Weights of a small transformer language model.
Size: width 160, 2 heads of 64, MLP 640 tanh GELU, 3.69M parameters.
Architecture: learned positions, biases.
Training: a variant of SOAP for these matrices, 4462 steps.
Each number is 128 + 24 x the weight over the matrix's rms, rounded and kept within 0 to 255. Layers, rows and columns count from 0.

# layer 4 MLP down, 160x640, rms 0.0901, rows 0-24, columns 128-255
[[131 149 123 146 135 138 116 102 126 130 152 144 120 123 102  70 130 118 176 117 122 128 140 134 112 146  87 156 121 120 164 152 123  93 110 151 108 135 143 127 208 137 149 134 118  93 129 101 132  95  77 111 111 138 141 124 134 115 122 135 154 112 133 154 152 158 158 137 123 110  96 155 105 137 126  99 118 165 121 137 124 159 138 123 144 128 102 107 121 128 102 163 125 128 153  92 161 135 124 142 141  91 118 108  87  99 133 137 136 121 138 152 143 160  81 142 116 148 118 119 124 114 135 162  98 115 151 106]
 [129 146 119 128 146 153 120 100  94 116 113 112 176 156 116 120 156 113 128 163 143 198 151 149 153 134 163 116 167  81 113 107 146 106 122 183 113 125 106 119 119 104 133 129 179 132 137 142 148 145 132 119 153 120 139 115 136 130 107 153 148 122 149 140 147 161 146 106 121 148 125 134  93  84 103 140 153 140  94 146 157 129 120 142 168 135 154 127 103 107 151 127 158 151 137  94 153 119 140 121 166 153 105  93 141 116 174 145 143  97  81 127 154 111 110 138 130  88 152 124 107 127  90 128 150 118 140 121]
 [135 134 157  79 126 105 123 111 126 115 151 124 111 135 131 133 156 141 112 151 149 145 208 151 140 114 117 117 153 125 104 157 126 139 144 152 104 162  86 136 125 133 115 122 100 129 149 116 138 111 109 127 105 149 131 126 160 122 141 109 164 103 130 195 115 130 124 138 114 131 142 112 134 213  82 120 116  81 122 130 139 138 127 148 150 126 121 137  85 170 143 107 161 132  99 109 125 124 142 126 112 128 144 123 106 148 142 136 120 161 105 180 105 160 109 133 160 128 159  99 142 129 129  98 122 139  85 101]
 [124 112  98  94 116 108 153 102 169 109 128 112 154 168 124 148 130 177 121 118 103 131  83 125 120 110 117 160 187  97 119 149 118 108 138 106 137  60  83 119 160 122 133 124 142 132 116 119 111 119  92 122 126  77 108 118 149 103 137 122 133 113 131  79 148 130 158 107 142 135 129 142 122  84 138 109 152 131 113 165 150 113 119 150 143 100 134 145 150 120 110  88 109  63 157 111 133  89 113 120 109 127 130 109 171 113 129  69  90 107 150 119 150 153  98 114 154 110 118 135 126 119 140 122 116 138 110 133]
 [ 94 145 157 128 142 126 120 101 136 122  93 122  87 122 144 125 120  72 173 137 138 102 161 139 145 152 151 127 136 139 141 131 146 156 136 133 131 142 172 113 149 149 122 159  87 133 149 113  95 139 121 149 137 134 147 123 150 151 198 150 112 122 116 162 156  77 131 128 128 121 127 176 156 147  87 117 107  77 143 119 108 123 117 116 125 122 142 123 142 124  80 149 192 149 130 116 138 153 143 141 106 120 103 136 117 106 117 150 149 111 103 116  66 116 103 130 125 128 152 112 115  89 180 170 120 121 155 110]
 [111  64 146 186 125 108 104 136 168 128 137 114 161 133 152 140  99 140 125 137  89 102 122 113 147 140  83 160 126 148 132 159  99  94 125 116 113 173 137 146 140 133 169 123 140 147  72 128 112 126  88  97 141 164  91 121 120 128  87 123 127 119 169 140 108 144 114 129 128 119 135 176 112 154 104 123 128 164 103 164 100 120 118 132 114 105 122 162 134 123  75 142 161  99 110 113  94 129 106 112 131 129 155 113 132 159 122 149 125 113 168 131 140  99 103 199 125 120 144 127 164 114 109 107 134 124 120 127]
 [104 136 161  89 108 120 185 127 127 114 132 129 177 142 100 164 147 162  99 125 125 134  97 155 135 112 140 125 168 149 103 128 163 139 178 140 155 124  93 138 207 124 111 148 115  99 133 142  87 119 100 145 132 139 107  73 170 143 126  93  95 154 129 209 117 111 192 158 113 153 142 178  87 153 126 137 151 173 134 140 158 128 119 139 143 146 117 114 109 180 132 118 127 106 138 136 161 109 131 126 149 103 133 116  90 104 196 140  85 122 113 108 133 110 111 157 168 166 117 158 133 143 147 132 141 154 153 132]
 [133 182 101 113 137 104 139  99 116 112 133 146 137 148 109 129 105  90 120 100 151 164 101 127 110 100 112 117 133 114 186  97  83 146 110 148 136  89 128  99 152  94  75 110 112 102  70 188 139 143 108 130 124 128 126 138  94 137 107 121 100  96 106  77 124 122 140 159 120 125  76 128  91  75 124 104 118 111  82  95 134 133 134 148 111 154 184 141 143  99 127 148 143 161 168 172 111 129 119 103 163 166 147 101 114 147 168 101 125 146 122 161 102 131 138 159 127 154 136 211 154 121 137 140 153 148 109 118]
 [131 147 133 181 153 116 118 149 148 137 138 122 123 131 153 124 130 139 159 171 152 135 108 132 124 180 139 192 138 120 102  98 127 159  89 128 153 129 120 151 145  81 114 137  99 139 127 151 123  85 178  99 131  92 151 122 104 124 120 123 113 145 129 132 206 108 128 147 156 155 118 124  81 144 149 160 134 178  85 146 116 131 124  96 119 124 105 162 105 130 134 159 125 122 108  95 110 106 144  84 160 148 144 132 122 130 126 110  96 151 119 125 125 146 146 174  85 129 143 112 132 122 182  72 112 123 141 158]
 [134 154 140 135 122  93 132 181 122 151 146 120 114 148 159 126 108  73  84 183 120 133 141 115 104  96 146 113 151 155 122 116 111 116 101 137 126  90 163 146 100 115 112 120  92 123 122 128 137 130 133 185 137 116 107 139 104  88 103 140  65 107  93 124 134 100 131 115 148 138 133 118 107 118 155 113 138 115  77  81 102 115 134 135  93 114 106 106 101 106 116 112 108 174 123 141 132 118 127 101  97 131  98 154 132 125  85 150 116 144 159 142  97 130 142 159 104 167 166 141 103 135 135 122 107 117 141 163]
 [138  84 127 139 123 128 146 195 117 120 107 110 120 124 113 186 141 165 142  93 125 143 100 148  85 141 166 110 116 162 124  57 109 153 154 140 151 135 156 124 103 176 110 120 128 119 147 156 158 122 106 131 109 140 123 129 153 121 127  80 181 138 135 130 118 150  64 138 129 140  69 129 155 165 126 117 127 174 128 100 126 131 124 123  89 138 138 139 114 150 149 155 100 190 148 164 142 134 120  91 121 114 134 110 114 108 105 116 140  75 136 158 128 139 156 152  94 145 129 111 132 111 157  86 138 116 132 135]
 [121 137  93 129 149 142 190 158 178 135 172 111 174 153 141 157 177  92 120 115 128  93 135 150 156 135 115 156 164 111 111  34  95 107 113 165 133 102 106 160 137 114 130 102 121 133 147 161  85 184 152 103 128 161 167 139 105 114 163 160 122 174 121 137 138 149 155 130 130  99 125 155 148  98 109 155  85 126 111 121 145 111 127 122 178 149  99 125 101 122  90 116  75 106 158 128 158 103  90 140 181 100 128 130 128 112  95 128 105 131 128 146 121  72 166  69 107 109 138 113 105 154  82 100  78 119 134 137]
 [102  84 157 158 121 144 124  97  89 148 127 120 127 123 150 121 108 161 108 106 175 121 124 100 129 133 111 160 136 115 100 115 157 144 113 154 142 164 157 146 136 142 138 126 119  81 118  81  82  92  99 156 152 133 109 111  90 104 164 141 100 137  94 110  96 155 127 125 124 123 121 118 126 124 133 150 147 160 143 146 112 144 113 154 101 102 145  86 128 129 151 131 102 115 132  94 104 151 155 111 132  80  91 127 155 166  96 155 156 140 133 105 139  65 147 143 109 148 144  33 126 150  71 153 175  86 158 161]
 [141 171  93  61 122  91 167 112 104 115 107 104 138 120 120  99 116 155 132 108 108  93 105  77 168 149  88 112 159 132 113 123 149 136 115 201 121 170  99 106 187 121 111 105 117 108  98 109 124 149 142 163 123  80 132 130 145  96 134 130 113 121 137 156 132 168 102  74 116 121 169 109 133 129 135 141 167 135 130  85 161 109 136 143 171 145 119 117  94 124 152 133 117 177  95 153 134  91 147 172 104 109 156  99 147 136 158 156  92 125 133 115 156 119  87 154 158 117 137  94  96 128 162  86 116 130 100  89]
 [138  75 115 140 147 116 162  85 145 168 128 130 135  97 173 156 158 100 116 129 146 137 140 117 118 108 130 160 104 116 142 167 144 113 141 177  93 124 138  61 144 124 141 145 131 119 154 122 156 119 158 156 125 121  99 131 116 129  92 134 110  94 112  94 138 146 138  89 149 136 105 111 134 116 127 122 106 131 109 132 139 180 111  95 145 113 147 106 104 125 155  99 137 109 142 100 142 121  85 129 145 147 130 153 130 105 152  98 117 120 143  92 159 135 119  68  83 137 152 116 137 106 108 110 167 133 122 177]
 [127 136 133 130 150 133 157 102 112 122 142 149 126 132 100 140 123 141 159 129 174 126 165 118  84 155 110 159 154  73 108 121 138 120 110 136 150 115  91 127 116 112  99 133 125 170 154 139 174 130 122 140 121  76 115 114  87 139 154  94 152  92 111  86 105 144 147 109 148 131  82 132 126 140 120 189 108 122 128 162  63 157 112 111 148  85 145  99  90 134 135 127 139 181 128 141 118  97 136  98 126  87 108 160 129 110 135 163 113 154 117 122 124 146 139 147 152 146 175 135 135 116 144 120 128 148 130 109]
 [115 102 141 134 144 109 120 124 101 143 154 157 114 128 139 123 155 112 125 168 122 130 140 119  90 136  91 168 127  86 134 115 118 108 123 149 126 134 149 150 130 140 122 101 102 121 102 140  84 150  82 101 137 119 108 117 160 129 106 107 164 136 125 129 117  96 118 148 124 137 115 132 134 121 152 113  86 148 100 102 105 110 111 142 144 111 155 148 149 129 138 110  90 129 177 123 166  75 137  88 191 132 161 104 133  90 145 154 135 126 126 126  65 138 158 165 131 133 153 160 114 143 149 153 110 147 155 139]
 [164 120 117 118 120 123 102 143 102 139 127 106 159 102 133 103 134 125  88  73 109 114  92 122 103  74 133 133 127 114 123 168 107  88 123 135 154  90 140 131 144 103 135 139 101  98 116 132 111 143 173 135 128 147 146 130 106 120 131 128  96 167 115 102 146 131 125 124 103 169  98 158 137 130 115 132 162 124 144 133 136 130 155 136 131 152 132 137 137 131  68 123 153 136 116  99 157 151 141 120 128 135 139 154 103 142 151 118 110 135 105 114 137 150 131 172 123 156 126 159 155 134 171 137 101 114 140 161]
 [121 141 114 111 125 138 191 179 107 126 156 138 117 144 145 139 139 195 126 132 152 123 168  99 114 158 141 155 141 137 165 122 116  88 142 131 124 111 134 129 148  81  98 124 137 137 136 136 128 218 132 141 161 104 169 126  92 159  77 132 126 102 128 104 118 105 130 143 168 126  93 133 114 111 126 161 162 159  80  97 124 140 145 147 129  78 179 157 115 132 158 140 114 150 138 134 126 134  97 158 143 142 122 105 120 125 100 115 174 149 143 165 158 120 148 113 165 149  98 114 101 130 190  59  93 114 124 144]
 [132  88 125 147 136 130 125 126  73 138 176 122 145 110 102 124 167 150 141 146 151  87 117 142 161 136 146 127 114  91  84 108 120 111 123 104 148 136 102 148 118 146 149 181 131  87 103 140 148 135 117 142 143 134 123 105 146 122 109 129 156 170  75 107 113  94 121 129 120 112 118 109 125 156 130 144 139 124  72 124 103 152 139 100 134 100 129 107  97 120 173 165 124 127 127 107 109 131  92  94 147 117 167  71 145 159 125 132 120 147 116 147 125 133 131 158  79 166 179  91  66 104 116 118 105  78 123 112]
 [156 153 161 172 139 124 144 123 140 119 139 142 130  56 121 134 154 147 110 157 127 153 134 140 121  62 111 147  72 106 136 157  81  79 134 155  92 165 127 166 104 135 123 173 155 106 130 157 138 152 150 155 111 105 161 119 138 116  93 155 119 118 115 123 133 118 166  99 147 151 178 137 137 145 166 137 118 148 126 188 100 120 110  60 132 116 132  86 143  72 112 125 143 149 112 128 156 116  79 128 123 145 123 142 148 117 137 120 168 152 121 159 106 140 108  91 143 173 120 149 135 148 148 157 138 111 139 121]
 [143 162 150 134 110 118 127  89 133 131 153 117 124 128 106 112  94 125  98 169 100 102 138 121  91 153  81 196 119 152 121 157 170 109 118 127 119 103 133 131 101 144 110 102 141 133 114 107  85 134 145 142 100 121 151 112 150 129 135  55 125 142 126 129 124 133 147 133 111 149 169 105 136  98 102  90 120 158 145 175  81 130 169 174 110 121 132 142 132 129 139 134 108 142 170 127 141 112 156 127  82 147  84 137 170 118 130  90 109 104 153 112 169 129  97 110  98 147 139 181 177 158 140 139 131 120 113 133]
 [166 111 136 159 106 163 141 116 124 128 144 125 118 160 130  96 100  98 161 168 139 144 151 138 176 100 152 112 122 111 131 128 135 123 112 155 103 171 149 122  73 137 129 173  90 133 147 117 123 148 148 131 163 133 156 144 110 178 121 139 112  95 165 125 146 142 132 127 137 122 102 139 138 147 153 115  94 112 182 146 104 105 114 109 124 107 109 139 141 150 117 135 153 162 119 143 125 113 153  97 119 124 112 138 174  91 123 146 130 126 164 109 115 125 133 147 110 150 138  99 147 138 105 133 157 130 147 121]
 [137 166 117 129 134 140 135 142 158 126 124 138 116  94 123  99 116 142  95 125 137 140 117  60 160 141 136 123 142 138 137 148 130 101 136 123 117 102 134 133 120 127 112 126 129 141 135 125 172 142 164 102 100  83 107 112 100 128 141 141 124 128 108  94 162  95 153 147 131 133 145 123 150 103  97 103 144 161  80 122 164 107 133 137 123 138 142 144 104 107 191 107 175 134 109 158 142  87 117 129 139 122 102 108 118 117 141 151 161 128 127 119  96 125 117 114 158  93 144 120 118 144 188  97 134  87  87 131]
 [ 88 133 133 124 117 154 105  78 109 110  99 136 134 118 114  96 107 157 114  97  98  72 112 112  92 107 167 137 119  88 130 148 140 115 119 111 117 161 113 152  97 123 101 111 142 145  57  81  88 137 149 140 127 141 126 110 132  91 145 130 183 125 126 126 123 149 120 110 118 162 143 116 135  90 135 200  96 130 137 117 107 112 156  79 144 120 108 129 131  99 111 106 153  88 124  54 127 116 108 137 113 130 126 115  97 122 112 133 163 140 172 134  89  97 124 123 139 127 104 141 134 125 136 135 163  96 117 112]]